Part of a small language model's weights: 9 layers, normalized queries and keys.
Each number is 500 + 40 x the weight over its row's rms, rounded and kept within 0 to 999. Layers, rows and columns count from 0. Numbers have three digits each. The size before them is the row's rms in percent of the matrix's.

# up: layer 2 MLP up, 1344x384, rms 0.124, rows 1134-1262, columns 96-143
# down: layer 2 MLP down (transposed), 1344x384, rms 0.0826, rows 1134-1261, columns 96-143
up1134 111:443484564523467538482454471484457517564545566551501493481461456410508493522520500499462570533540471521507560515559505494518524508496439537511456
down1134 117:537433550445480511514523481494557506535441518511461513538588450506429457520511434531518493476507448526484520536511484516523518474532491538477485
up1135 095:532546455482472556484489432474530491471545520520501532488479525503544478492486534480526453507453493483536511484541559509499481401514509560487516
down1135 096:530464433464477499493506441512493460519507527519546552498480506422571427501506576482546443531518507523503504450473493474546486457528508460485518
up1136 106:491430532516584539555487502517504499439421533544558451441445492479553525496515501539498484474412434527540413457473517480554480503474566489409556
down1136 110:543532578506453490456443530531469482505464572471472469448577480529458542499520554511534519468522527459502447472575512476488526453461545468471513
up1137 110:467499418506450502484458460462470464433511462493464502494470516419512609465473501460510527443492480512497507488446586472471537440487516529516502
down1137 111:518511403510489530495479451429531475448498476454479453506465498458500530507560425531541467525483488498486467444439604492420534494550501468561511
up1138 113:455456562534454469535515499477520476528433464439447524538547468512581588525504514482569477525531534488469455466504560525451572488530529494493543
down1138 105:533500570519418506481437557500495478531512547511492518491553521487542570497572462502491454559479527527537507467591563552447593488432539526553532
up1139 109:514453448444505492558517542463508464509578506489530508445499465479553514500526485561530456530462492520466550442493482437506490580525454408496431
down1139 101:514415511455497443434502453500442480547494518529508476521549489522420505528506470508502476517435568452525485445556450466500536492483485434525480
up1140 101:545564554485512496439454526488567454479444553468548503503455482510494420451496489496464428540477492432449533470480511559516477512541534468498500
down1140 102:536515557466530442523500532468471521510473528463518422488500528492462501496481488510409453555479502436454525439473522489535510556475552427524499
up1141 100:431545533432348470479524514578511429491493504559445487510528537478512519540561496539501507500553513516552462485447543524496506412585533514480473
down1141 107:494498562482440495464558543553486381492481554515493501541524526431504494476487506528466447474549525420477495481461536476501497445562478517523475
up1142 102:504601552528447511465476529454523561525487454519506515494561496470454438493507523415527530511519483506466517525499489487502468448534502443449453
down1142 102:475484535539477477435447479506555502480499473437527444541515558464460547486559578446509433445443526469499500503459483518549508472533460498447424
up1143 089:469469415407531470530497441442576590505501474498503473463536463470539561471512566521567497496490531484564506561485516467491506520503460487467402
down1143 110:487505435431491481404484410482532562521503518480502422478518506458441549473521621543511477470509492458602538554492532431472489519480478445496485
up1144 106:521511507405512441501499469460606464495496543563480410451468427522510506473481528459510502461495528540449519457473472493475483485492484508546487
down1144 107:515525509425535503497481592472516535506518494569546484541515451438500520510512551522490518537460502558521525486478467437499532485492484486456509
up1145 107:447499461507505477517488547533485546441484490425509515573518542505580516503486551430528519446513514587527463461408528550551498453482491498450526
down1145 113:449462490529515497525491541523451492517512558451522511560555481522540512508532498478496495443517491494496431465495549520542506504519530448519571
up1146 102:537507560579416491521479461458524535421490553554485513487488424469468561473576542431534468470425501507530583538533563470539479473469522532416443
down1146 110:483549483527477495519477463448520553419535543498511536445522439496552532468544518466524495479449471482488593563508517446533477454526528477470455
up1147 113:470461541480569478517460553543571529434502584492511541474520516518448516481496513576458503475547560545523545442498484478477562476497463520510446
down1147 110:462380531453547454489461549526544520471447633464520530486570506499413519511507525532439489484484558462481551490532440531522499527494542478516462
up1148 099:523528491438585538500445376439518491438550568491499544531537423441492500505494491460492492443496470517455535563515451479502505509523527528440486
down1148 098:534605482469572493463498457499489545504533512513477535513580466531446543543430431473518487548489519502537568536536509488452485568503450534467472
up1149 113:593476468452430531502499497518508458483443508502463541477475466494472543543536539441550485546498544532413494545579559514586480454472452492493525
down1149 107:528476476506472429513485480443448460495509536495570535529503528464465534427498547491524399497461489514489521514472512475542519498469462519496532
up1150 113:493440518485476462471440571491580468523485464501513576493422539515490504440434486483514586533512511536581456510563491484578519446553472503581531
down1150 102:582476469533527521465475502565522449497570507452460530522556549505507496465512555485518482515525601529539472534501481519582487492535443533506510
up1151 111:493510509517473493498503562522561476419490490476562529532520520580446567560489569558532523541527576496514515388478574435516475483505407589483455
down1151 104:489479506507483457535518505529488453539606494508465493570515484539526500512453518564512500546485572472532496518499531457441520477581538577462471
up1152 101:484522554437492553514471510533554472487469479502531520461442489530532484406507522465499506451507552514527548496540543615506468487516509571490478
down1152 098:478470487440573527465495523463473549544462422458477533456486471531423519419532573571475487450564519463488550527548486525453500519469492543423552
up1153 015:503544461497489509524504541501477536452504498502517563421484392518559513505529566448484476498489510490485491456508550521521448498440575439483576
down1153 018:488515542507533507488506493495548549543541534482558404488523471473456548559517457443539422552504516524500572389518503499506559568561479476523596
up1154 094:465393471528533463485516492514527512524450504553466543496475520475546491484481498498539528460480514481450459476533458552438448496476516529434464
down1154 097:476442502540507467499509539515473489538503488493552576481560520480507473473494561476451488504497510482487430537454502536508487435514536515461406
up1155 106:517517528507463488526429454485493456564523455471522450504447504516527528514476512515500532542496495462553494536467521574552484487518476475437426
down1155 108:501534546468402503514522525437494508515531462491520442504466484505398567436464500501475524537484537522487480562470460555537479475573568450420501
up1156 100:471526528516568512452528516569514441432493554447512617485466543537460414402517488465553541476466546553473503515487466467553533492549489533446477
down1156 110:514450541524550546414483495527510532458553509480494585513502516509488453434518512486481519481458539511447453542508432426465538522532506484485478
up1157 019:495509533458493483513526482542458513512541543484430493543466526581535528555465496456545460540572478475477516479491494546510510403504447500472535
down1157 032:489504570470468468523524559469505443440457494529527492447517489515421560461478484524501542492464480506498426459456540493430500473485482427497496
up1158 105:458451523503484498431616563484489484505541539449479528478454533502493501487459537495485495473449494559469522494480472463486539484546521492477467
down1158 106:462451536426505372502626524439452571593526536427528483510488540523456477489559530526518521482618518503499568532502461494494466454498522506536514
up1159 116:543467481530499517513539583525492422530489502508517487494571536479489468506471512575483500517513547483535533509486499608513447446487546548493500
down1159 108:531463476448483541553528565449430437474542492544496539556508558499565516483541525504487450545471539397486470543503497479533476436560543467502496
up1160 100:479459493545508608461491551471533526428466505550545469459492458466546542525496541481601530547540510458483486491372525536506445427470466525506519
down1160 101:572513507532535543478413552500476456513562552458532494493520466513474484462497560455501510550394455567510515513493473495473472484437478582481504
up1161 106:558541526505472480487567488530517497553490556453464544496502465414532483515445464587571464480534450513486461521540536559531486478473528543513514
down1161 098:584519453550521505470502498506459489541428547521524451585516401449446520511473500573478465468534461519507473528556436502540544488505484458524543
up1162 105:450507476457470436510507510484490368444501572518607446514460589533550535472452504459506589483563564502450476475527438478537555504521468491520425
down1162 104:458466509543465466509466500506496406505521569489559528515529500492502469537494539525444510470559522521462508492475562435456494488552516521553428
up1163 104:465404473418522496529474508479488430428522483550489504511508469507599468506452481464392594532535489479565508454455477475523496543483489454547433
down1163 096:527415508474503471453499515460559496496498447541513482513455535528492458566501505513419529484473520438496547480417549508449506549429499504494500
up1164 104:532493478504504558451554533477509486531531574515486504458553504491503538521518514437484583477533448559598543515478499503581506481481610435513533
down1164 105:467526445448503595444523547462457486582507582470538432477529504455442439518415536473508554506568475564545541558516445485584447530517567458476503
up1165 107:526542471459487502504572489515584492522535457571522525507527436479490511511507524524490513533503542441466489375394523551501447497462555408543430
down1165 104:505497515416438525541570486567485502484506468547549494494468445496504512486496488553500530457524507472522518515408491569483525522405521436454498
up1166 106:519507519527476435531493474516475491460536528574460559487505460460495532482412467448497492454567524493537487513464535526534477452536474467459532
down1166 098:507464447470490461562546537458532405497490485538527508456466506473481464493525475497550521494501456427582492477524501510519555498477493474484511
up1167 096:517500555614487488491512508514561462538563423451484527489448568511482518474459517524469497507536577465569452515448463509570509458480536490541451
down1167 098:510499512617529441430484528516528493520487437476549518497494555582499515412456572507453410524539571487532416503513470506522490475506502484474382
up1168 016:575506458530504499527532449508427441525382468491496487460493514477571495538522539462507505530511510503542529471471507401468481572494491391542485
down1168 015:495453506520477420530455530495555486518561506488428452597503396479500534509443424515530512503481470528491430528522554496496516495502534538474435
up1169 103:494517494531516491517447578506536456538523489522520520507475533554495563495466505435520549531466557488432500485513488414548503479520461515517593
down1169 098:575436449489512457545535461543497452445500520469513510489502528494510434479463438478458469511507468497463524506490439493384566536469441499445524
up1170 095:473545555452451516471577480478479494499535573525567503492522536497579488529523463486500475431512527507510597477447512478464506513539591483486542
down1170 115:509475554468449507461443530473485486556495466491485440492465485454486442486496559559510469401496486511470523541476513425455524502493468515389523
up1171 105:448452497447522490480477543439502485540457539560506485506493455504453499467568476538526504475449535521482510513472482584466474503523519524491447
down1171 110:476467509458531506445486553521448492533535516581552516517436473510445557426505510487486502492404500524502488527443501575527478492531480473514445
up1172 092:531457515411574497498517517417505546516511408442526514455533413536524522483493475463431534495471470478490477503504525588549589541568476462520503
down1172 100:545431491487591468481521469508462526548505442434525459489558435471512535497462545522448502496533512552486528485536511500523598563552515474478503
up1173 094:498527475475488583482512478451472518471472457453563529504522547494473507436470441479544558499476523491486478480436522482467503503465509488528509
down1173 109:545510497473501540489483466486504556496492516409580512517532503473464529423490477538508495509477487440450461517436528503507520497502463487566499
up1174 103:527525499487452508460428431392513449540501561511550506526480400492474454488488514523497475551524566523397581500544535491518435438507518549505525
down1174 105:570527493470439512486479422424483509547532559461550503535513445465489464510476530506492420555513525540429540453525631450509493540497530492499514
up1175 088:509454430578536468479543543523566488558523480500463561480452471462416539459525519510525545445476560611483578491482603444448512555512577465475460
down1175 107:538508495509519462515603506576548503565457464559491556445448492493450467436506511607505499513491532516472552530497551457447486508548506457561498
up1176 114:474488527526526607461531566540456548546556477463521484466415523568455489510526474446474551579470485479461455520524536520511475471443472534490473
down1176 100:483492477472574518464508579572421533516552433468535493542523430521476450447483420519439495500499498497485401548476561557501540484545522516465439
up1177 105:481437504505481565504535603572464545505493536450493587539526514545499531482543509471503553504480436611454470522480481535503456478564442475469547
down1177 099:479468480489529507448499576571525594553517454479511531493511517524502454475506497421464546576505457575419509582463437500518514553524479520498502
up1178 098:495449530487506603458482438496527563534406500516485517491485532497483491528537443517508568530570493518494538519503559457513509510432539486492425
down1178 096:531483565393526503469491519515485561507421518558464521484456515501558512471511425445563501407582549540574510500584572501491446468466518453473524
up1179 102:509518427528427516460508441562419499507558514497476552480509554505484448527469520465417554492481523548554513456548521468507529565497493477542507
down1179 098:587535525487476568464568499516472449510511499501449556563486559523477469525464521514416463512465484553496486517528474495456516493498482547546497
up1180 100:420534464535467487532487510427474534485500526513499591509537427512545455511538474494534535505553469502431505494452527472501567530542481556535519
down1180 102:465451463566469515522488482490508478430508526575491501522558438538533476455491495554495432521551470473489503488444460442517579468491497564494566
up1181 098:448516547522445535444484466533497480459525555471416493433427543442452524442549552457535545507542478522470539472477532594563537496469511549482599
down1181 089:454450512506508523518470504548447424453558490473444465496475490473534529517516533450506510547522484568464526512514517492576471493525522507534596
up1182 103:488455496490457503450404527517486540517431503470531449460546540481479523504555424457523458486419502448471470481596570463491477505556435489476452
down1182 103:519496554500463561453440539514490577468512523493529474472482564475458463497511424517562467461478457511438477540528522464573518514559476475476461
up1183 102:479449547558471512487463516459420555489475552417477511505409622476487526514526511477465517556542474461546503510425473539538459468559548523473470
down1183 096:525527544577499455544541486450481557529452465509478497547479551525474537569519484460452535495581474492541474482451495506472495519508502517459453
up1184 104:490422499477562528514427527482490531486562502474540531540515564448523510516521451460456556474516460520448551510498546464530493446446561553498541
down1184 098:460525534511556580588456495470506488491542437509474571499483504522484579504455477435537470524450530528534562505453555449494524525493494534543587
up1185 097:455407506482503520548469500445560421433423483510507496497517414537520569502489491523490477484564499502505473505528534494573484478536552522487499
down1185 101:439482471489512494505475554457551429512519535506549461550504410512560551457451498525566418463570463509523491525529534479506525545536451481538446
up1186 116:479443520466569520451534554520571545539508529448479544469534533486521514489574456510525495528463553485461470525543551499470464513413494526475510
down1186 096:534500452543466479473519529549561521507477538470480458518586512459503468510483519541462596439487544524568456577522528513480514461464570446583526
up1187 101:527554517443414554555504472509606475503484495480488453508524540480528482483578457583528482463494538579516503428539506497497490537552519561470526
down1187 105:504532494479502570496476566532476496501521510519472516459501479489505536491552461513454540457463566487510502554447527494425574508468537487514489
up1188 097:440484471433484478485471507484533522514556524469494545482485477514515544514504546481562539552519481535503444583472531557526482530469557477420501
down1188 107:445471509468534487492523447479528404543503515458526536524462518521469465484450519502501512576506475534453537506487535471521513543461548489548483
up1189 092:395536482552534442557535472514465559534544598578438527562477558506534487430482503396467453503496539470472504469469527446478615485524451474528475
down1189 087:482471483464530443515527534491407526574563576478455519523445506569474545512522492374447484494527516527490516554522485493447576503506442447500519
up1190 114:446453474496500508418523491487552410572458500585491562472423549523532446514496482482565484458442537477555491516475511512497507528498524438505497
down1190 110:536451463520470524475494523553484520566517550512550504466536529565499480482504538521465526514446495448538534536561495476419497450432516479488489
up1191 013:487550506492496512506530467459494530464434563460483483498567529518531507521428487471514504503562431496499496433529451487557573513536499477463491
down1191 012:472487531498484468460529563555495516498467505498540511487510496487488506451546522596485487505478419526494514497513504461511428483435519455442478
up1192 109:531562475498543484485489471489549486579490455494464522484521401444512457542604507486526411392465486539482509543510539494543449568467566489572554
down1192 098:504510510556534510488561471489482514531514517543462461519476455466573455543530523489525445422504480515538575473507488512510474520518538466426489
up1193 108:440441507528490497520491507551510510417514530509399561464521535547515493550535496553437544523493493505515559550434507433478589557547546571471417
down1193 108:496519505415438496445472559491540480509503486563456458568539410503500501438500495421441501469437541536545503484490494508485485442516499430504437
up1194 106:464597513560483520529447470569474509478520516429464529436554584579552433481540508556466529468450491497462480486495494521536482544527513530443502
down1194 126:488544564464522464478493528483459490492539528435467460517491578547542439485477501478479507495459455502477465497412564391478539533593439435466518
up1195 078:569496529451525526484438586482425527416475502535558431475540452482541514519544514515516557482575487499451564496506532581477536515489509476509456
down1195 077:524499549464483488449487578465456454418467550478547491480490489503530549518522565532517477427508501485491514466463586523525552508475530453512446
up1196 090:503485469539489492526465487512555523456468511435463494510503462432527467561478504469494610451462455558490557449497550594481454437611455499496498
down1196 091:474501476475492450523511497520485519432506457377539442497518516465478445559456498524503516415488482538515499462474514563477530508592450560488441
up1197 092:563521498462568534455443555468479462520494474485560485534534424545467561458522463468584520517481508465516457547431545539528493539532540476521533
down1197 103:519502490516471509448479537534479477460532512463527469561478434501459490479447440509544453466448476464499470473513508478492559482449509510478533
up1198 099:458516510494528496518495465524504436491487521543515398439538542516489545493521503438584498571484518534454460485500501478542482507525502512479524
down1198 095:471460550461553483461508468520543471521465536480511469474511523485486588532510486444545499606490465509442458539512456498506505515505434516564512
up1199 015:525457484536536518481482472522549571445565478539495586475487524544456542484467493562488519472532585521423510483496516529470442427455498500584568
down1199 017:478437499478461489514497491510606519496557478507561442501551501537510517506515519467499499432499543428530496545482523503460538534509449465518504
up1200 096:503525540509548521480493564506474523557497454456520500468515417509515493478609514442531520518524552404577547491528519508545496505476534508516576
down1200 098:489531536464539531500567531526515502520542465507541565464490554472554513419517459483440524497521478427547546462500542519549538475401497495471536
up1201 096:459485516539461494508483544521448480532449521510486486524493477440513462535542541476530527499507554481501472447470520526501497484545483517459557
down1201 098:469453489561477534546503545502448458500468518481533494480491515464528512468486539426449504477494527464547496565555482520432405514522549441469598
up1202 108:483496497447516526486458490560500510486553489480471494450438535605531495483449542553601458512468496489529538493517536481502511465471529533493490
down1202 105:471470548495535540451468533487430470502511474478491512487492496521555470478492495514561487422486524562515462487554542523501528430481559505470449
up1203 093:496540501516466571469382505496507560481517422463469506488414550465474544480478444515447491526468545461541466485501463548512524473395479507456517
down1203 093:476507511515505513489444491550472488525504524492431462438445557537441457460578454582493443512511532555560427472526551470543494520405464511440516
up1204 104:470508487536453434461481463533496563502565502451516461537532478498442501495504532511453501506490436460517510511454479529470467534490520539480522
down1204 100:501499479559491561466459466490545559492554544469491443545521487490482594448443495477494468574433500572547497529478531516526504478548472556541483
up1205 105:443473456541472516533519522423527494458510548486538511419422455485488586439546451486496459487470561560493434501568513526472511582508525489485567
down1205 103:457490446563441453461524552555506512476550537554486483498449515543424601431468468511490449568489523545471437491528490526441426518524475451472506
up1206 096:526536569442447595526522544533536510451405442517542504453563452445516493589528471443477517403540510551563421526496481558532468464591463486447519
down1206 097:545556557410481541497476547498478522493468469510578521466532438435503497545475460540480495438510528538556463470449459540516502424584414487438505
up1207 059:497466528473514509496552525511552428509515476509557536477457459554520498509527422506429438573491448434441479588440513561439521486521444471496485
down1207 060:472504525467473463520484473508531530472401470502552412471462423464502438472460452458420479506450522422492504581573486549485441471467425500488542
up1208 099:487528502506506565418506555470453513488555523448498521494580491559469440535519494545528464467479560549483512498465516440575546513587518522481480
down1208 104:467471456551437489477504541523537558461503530468524549548594482510484484520496560508553536506448525551457492543488528496513485554588468477435512
up1209 093:498453538493549531517519509602481434483536485539464474432479501542523500500507560561564477465524544534509503447498498507529530438551519568481426
down1209 100:503478538543572544598520464545412508450538485455413449475452489640520467468535559531515530496494546502491477452535491444485502417522573527510545
up1210 104:456520486527549511449496533453502481485429464527507457450483585540538546425515499427471490469509552526408448496465442426543532521507459498501501
down1210 092:513521514508511493443534568514508459463458432583506517487462506487436538543526517499506502519478534566421518488463376477495499507462484470506506
up1211 112:490501523496538519516545409442519462496440513479552490559509522545485509468495481519511613479450497512480487514448485489479459489468466492496477
down1211 101:516515481505526575382479369521527466462477481481525560480415502491477508431426480542425552456504497547427509556449479514379442455435547445440535
up1212 101:478531475572393516472422433382442463579487511495483481482539494486539481462518526415545604494521491474521504528562602497539471500521503562525439
down1212 104:460499491584453498463392462462412495547552515420587482451491521500461475477467519476456508489533564548524451554553509459504489506536499489443459
up1213 104:519535535505501475442565545513563522507462507567550533469496457490482456516492573478447512430526503524477567510480476420490500498508558476548484
down1213 114:517554430518525566427481590508468539539402553567582512461510526457493467499453542463367526509510509584465493541488464463554537449470577419474468
up1214 109:463487536492484513416486498548464487528505414413454504539510487456492540455554511524491550496539510474477460490556484538534450485439565528476476
down1214 107:449486523516515478462476558502528449595548490443478494491471524473504516453486527395462547510534491524443437488485518491466496476509467571558499
up1215 091:442592491508482557572524488507573476477471487454492498448512397474495520479520495500556464509509473543531476465401481528569494455494500497431416
down1215 106:438470506505491530454544497510516501515487456413483492528544439433430522531480466528471459510536478564460486444441508472535516447521524511480488
up1216 100:458432513517483460445434539490474511464431558507481444531496551478569479596558506460496496527467530518424459541534508500559480510497480481502418
down1216 106:488453559464455445400453524583503424517495555566470491442441492442544412537532471494514470510517535475472401549488466474516487479530473471493594
up1217 100:519515495507456569497524488524468388462464456488541463457520503525496484444524535540434500438493487498584499580492509488516536510509499467474539
down1217 097:505457463499469517483575543529494510471562504570488482453507438484479532477534596508443440501463466459527392503551471449490553534475550551523529
up1218 109:517500552522462463513452495533446562479509489553539483460450487507539489462472530563477477535459562449508540457451476514537573605490489477527474
down1218 101:496498496570517529483451525461506516547480457540485498544488466510499463500477546530491445582455551470468531449525512464488599590482455504555468
up1219 111:523476483444523504576576516546508545512508546468550497541601542514565570503603512520522563522538470478479492565559451476585544525510423542500474
down1219 098:555452443458502471579442549485503509492516542579530479607528616519483473537521500469510465469543518510548528452517506466533513493484486518460490
up1220 107:477490498547536532567461460546518548468502517547586512522466457497474619449533569508479505478495535493537512449539509489492507489547453555463524
down1220 125:518458531508525514493468500493583507503473492553488494501452474507502537419517556514424519513526480489555495496503496467471490435552494511517510
up1221 106:464471459431473476459539484553565503503518460507490409478553516540537475510545486514515481485447503464469440504495536473511504523488467507477531
down1221 105:487487497422481537544569509522443526535458490466495473534536455517555461492471521501537463456458529524409547477541469512512499534524559466401495
up1222 103:436470536451547528561461519532532544541514530447438486415475494557483585387514509483490535490440463486444581457458503449498570489544530539545518
down1222 096:513442576517507450552478524535540568506592535433483472498441469501545521473489466452469521492470495476447496470515488504496580507493481471495521
up1223 046:531453472516515530512510487557493423526484537524527390544469504526511471495557540524484490525582485508457453509551519494444478507503440537535504
down1223 044:457403515509483524403496472500554437559510440473456477548452403526447491486552487494503510538506466404482438509526538496438510492533489493451537
up1224 093:490524459435533500499540457464562459470475415489538486522518521500593510487502500538486549551551449454570533473500533489462519472513508570483508
down1224 092:508499443493596521500463509482511512521511416451495554495516511497531495492433484521576487465472438523534510466498517440466568524530482517474546
up1225 098:536467527467546547556449511558496493499445532542498469520535466490499538449468460507501531558449514425454518467498487440529522545555528491495500
down1225 094:563455553487487515513563482504548478480477534489477494493524508460578516462516491463565479544547547455461521414487535487515505562427527487507449
up1226 084:483519516466450521466503514522488550461475575434609532480449492511523556497512508413529523539500490489516572534495532462499436478476447527534480
down1226 083:525451514440470470488562497525510582533509564521545508492471487524521563464493511523520521513502532496524513516576538504467488445464469555515492
up1227 106:540519477453465546484498437441608430489486529486546498490484481491531466509503548497502464472391469454457517493525538515524533502524479573537515
down1227 106:540443461495514540463522547566458485547443526487454477542489483504495471469456580458563501476491511420504472527598492494460483479500453480512454
up1228 107:519433507484519484490447485492591484453474476511500519524499555524570502455510547475466577549479550591470544551522453533545490403462507443520551
down1228 097:509518529518514416539442428500533486459516511450512507529419537503507458436485538491379488553440506528491530540528439472554447479437457487492503
up1229 088:439487458551555421482503482478513447456481467497468467514547535464488491560557493505529441476481482511495501521520532488498516489497495509522512
down1229 097:503503489467503398495465484522493486457562514423524482525524488462497547581496474568502466469456449492493490571535505524514492505538479532537524
up1230 097:553474535456532525544499494505505512474467501527492448508556496405449429516521518451461415561444508543527507472523503526526480559534527475457430
down1230 103:504595535488558523476497448475471514527529554574543439546549511429429462524516529546520441599506518554519530514549497502487433486563485461557514
up1231 095:524462565435464484548497532490606497453530479486492448567419538515552484462468527490516607554550454480584534452514508519404503510533484459485541
down1231 099:578462513494478544521478486506553501525481463448516451526458571531482518505464540552493632518544481465510544464533553483420490529539508472457517
up1232 104:580450463529489560526477588577462501509489522512565496491445506546495590437504500518501547554422548529460505470439517447498430524496520527526447
down1232 092:508459507503489503481463549555503469510493443515603526517522516587452555487505459519565636493502472489505514497428421546512451542486473531476469
up1233 115:523495476495480467529459444453484462516512533484544441492481562473444477535536502504480477522456464503518528510447518517520545477497448576526514
down1233 104:468490514442548435530420422464436484486495450482506563513520544422408433490471565480498536457469490514535506460526513506447491500407520515379512
up1234 097:561567490483486466518510454515494484447560506498492537461515477493496547442542506411521525505459509482487503507462446535499478521527521503479537
down1234 105:505571455507513452486479492460478495456562404499510456450500469480534533463474534502493454530460477485543499515532420530511509535508467496493518
up1235 097:457481480493439488528518501607531535533420524565471518503529548550510511493511489500407445490489493486481546427572489469492445481540486474495480
down1235 106:510509490498456541524489489586494578555511565553525524494466559577404530475547488548441456446488511514518562478541438482481471502572454474503552
up1236 098:520497517530540535464502458468525545485527516494473505528486519467448516534506497522499542556489498484458612554487463517525460503416483475592502
down1236 093:421502471500512555543489482518567564495473472510455544602501472456476529500501496536528485482471529440448564489503436565511473530450493474546488
up1237 105:452492544460427430440379500509541452444535547499559551555514530498547518490491540429503516547502525523521491514456509518462477622486520457473608
down1237 100:511455595478410428481424455566523490475508513504417458549532553466566555509433496516492508544572497483496495532438556533470464578450408449505605
up1238 099:459511601513571506525481568453505525473505529444535492539562520429504476514477496535511509494513542527570430526536535563536460508496433507531474
down1238 099:501555526549539499482491480474478511459481514492527531546494448498416527463460505490471441476546581527532471469483490475463481596491448504496404
up1239 116:503479580516430478471482458439541485439446468536556424416502470498502562524486554516439538530413488483472568480421487461478463547493466557568509
down1239 105:487532532474582506569487473545499446491477515550514412499515471535441479440443472462483511560463433475452551456474486552487490491489478481467469
up1240 106:419428469393478434524528527524529477440539564513490513477467446536530480507501494475510556520533467454483501553449527535537484423534465485578514
down1240 158:438522508457501497448514537531509497617541511450489450510496457458468542459496538437480449479482452536434420513482437506509506445484448468477471
up1241 103:466589442503444465501445511516563529520549415540514515563534469540455528507547482514462530461548522530470469517473485466530509438516472490482420
down1241 104:446540449461502487536409568570522505522512482503489529595505477475472480518499552569521512506507527521476461507509441433467461493505540430511501
up1242 100:526544500535441429476428431455488511451474604499480480475505468513530590468455530450513458459573564501438534504456461472489565512450501517471544
down1242 099:488445547497461408430500514449495477526530559450536496521506458536464525504452511509518443503538472484482468559462487441457563548485504534564505
up1243 107:420464476536396409536550452510519501527518524465479457480535509470461569486521517509529511570503457470528465454522461513500497475493527522481512
down1243 104:502489450560501487463462512571498434530487487428477469472504495459440492517509602427442432543517530541474528491572409483425525516555455469479565
up1244 091:497459477544463453531556558485463449397518457520511502506439438543543470538493466463498510477487503504512509534591527445523421443479543542504505
down1244 097:543470432529512458507565445458435519454496507543542445507478470538492488542463470521454500518529491467494448605524538456476526494494494556477481
up1245 103:456461414471429515520442479472464549455567561506520559515554521518428537467482463530529506510433478458418461462510521474490429484496518527558525
down1245 097:508453442485494521561507476405461557497456469471428598507524528470545508428511463523506478398519470501546437493422575453496518586491494571510543
up1246 022:473499532541572518586469472494486478550571488520483488473509494486586498457484505456524553509437536540498485477458478507475441496481476534506545
down1246 025:573511445473485525461482393454491530472528452513505502545504513488485480509440525526467463491495481518475552475533574528495469552528409476534470
up1247 109:473487482532497512590470465485531487480453518489550475509503459483418486552464502498525500516543496480452448498486481596491503478496455580481525
down1247 103:528563543537510478530389506521514526508452486511480516487481524503490460495569473556490511502497483543488475554527451498541517553458521511499635
up1248 101:469501510507461495462508481477519519442513555421532486476521484447468506501554462512574479539503460493542490517462516518585497463505519528492485
down1248 100:540489529485502552452512449462464397466544483391529558476480530467478520506459517549550480564511448480527529517436529575537487494548483491506471
up1249 109:543564481508554538523506512492433420432515512542453519431428482503499593513560478467573495390534498491521425546445581516501565462432430475552466
down1249 097:481549470604529527448488441435508453486408430459443427498518546539565526479468543522485499444519490492514475507496470511439470526499470507511516
up1250 083:542472417488475543514534477505463429546493393511569534550498547535521531541445527504548462463436510552565513473526445551407536548492528505487513
down1250 108:543487496461495465412520524478460447527553450555498510501494530518426500493513517549517453459489564529516464522488506508414504502545545498456502
up1251 102:468431506461583462408571479572510506406538534502499451543483545416492544508479495531457486548497491507512520540514462488430519529479535506515527
down1251 107:449427524484509433462596472564497438435471499543520465543471499471378519504449574491513480522478526574506422521554549434485460477467437504410563
up1252 100:474510472539494478556490468538498534475454515510550519537446438493479552458479556397543517395511506504494446523460496496509533542494525438477501
down1252 093:440513480606478456554483488515452524565474524455500522504470420475493534498497479421571452472520514504515488437461491513507542569500540446420435
up1253 102:502482539495546465516502547434498451509471489506485514405467516494555565463547533436511565503415511519469485510451422494511512498465572450416557
down1253 103:521497541529465494482475533474518461489458502523499468476518467472483543459549556490555494550424480502466583529509469468448547519472531529483590
up1254 102:529487510459488523461430472512480458506483552535476562539487506477477475459482510550479476443500461596476440524523452498460484505546424462564505
down1254 102:554507506482512499503476505505488451511500541530461556580516495495549491472448542561446441522492494597558452510464467543473470526527455505538485
up1255 096:545464480554474501441512523442518460603469461534502482455560547513530537475560519512514523395408562479550528495543454529430477492446470559485531
down1255 111:538515502505489474424528533475447542609532528483507493477582588490529530488471553492528492413447498422521507532551442452491469505511471508488554
up1256 105:516569556435448513470569437530461397451522464464509523510450461473548442503529495489454481550485456545464486474543470481524565474552453468551604
down1256 100:550560539550476538456525514453498508514574463479531535538480497473525480497535496503524474504483461455468532507539473515479555479509478505493546
up1257 103:493513481525465460505488509443498553501508499566492444515467541555532518508439534479576519507457499525544555551543512516467479445493520494571489
down1257 095:549448458530495531474449498394438505497433524452527483520503530562479490536458543422505448535521524529523561510536501541496533503455482414554461
up1258 123:495479546534521476467533485551498541465424523550457517447582483523505434503521489439482475585530406475480491542506478528539494525525511546509468
down1258 119:513495459458470497486452495492477508491510525467526578544513535514540426472494505488468472511496423527438543563478525543528486538526502489531484
up1259 098:505558529526475508495497493527528502475501542499522483507494537534508571501501455391490521610522441468507519448553518548523508432539523454503605
down1259 098:455518477514448529509486508519490496524497548530487450517470521546505527495480426510452451541481454483508550459557461533533535465542522517581546
up1260 100:427477515550525518533493528515471471515518534474499535452492489458481456492572555571516469502577536479473490500487524514463484447450632512452559
down1260 098:463419496469451472523457535528514444465575517486596545475521544468524489473517594570495492507568560445472451486466495459505470498480534462491578
up1261 096:510580504503452460470497511507487488481525567413496511472596508523462545532496470513478496501507508574509459590471569540549489466436508433528539
down1261 091:537536467456528421473513506522525517508606513482519430511535472487492564450477528488527447462481520560558455545474592467510464474471467448494495
up1262 114:448509506508540524502527517527504514408543540437521515505430494492562506450453465497553464446469449534544447407506556500487544522526435477520490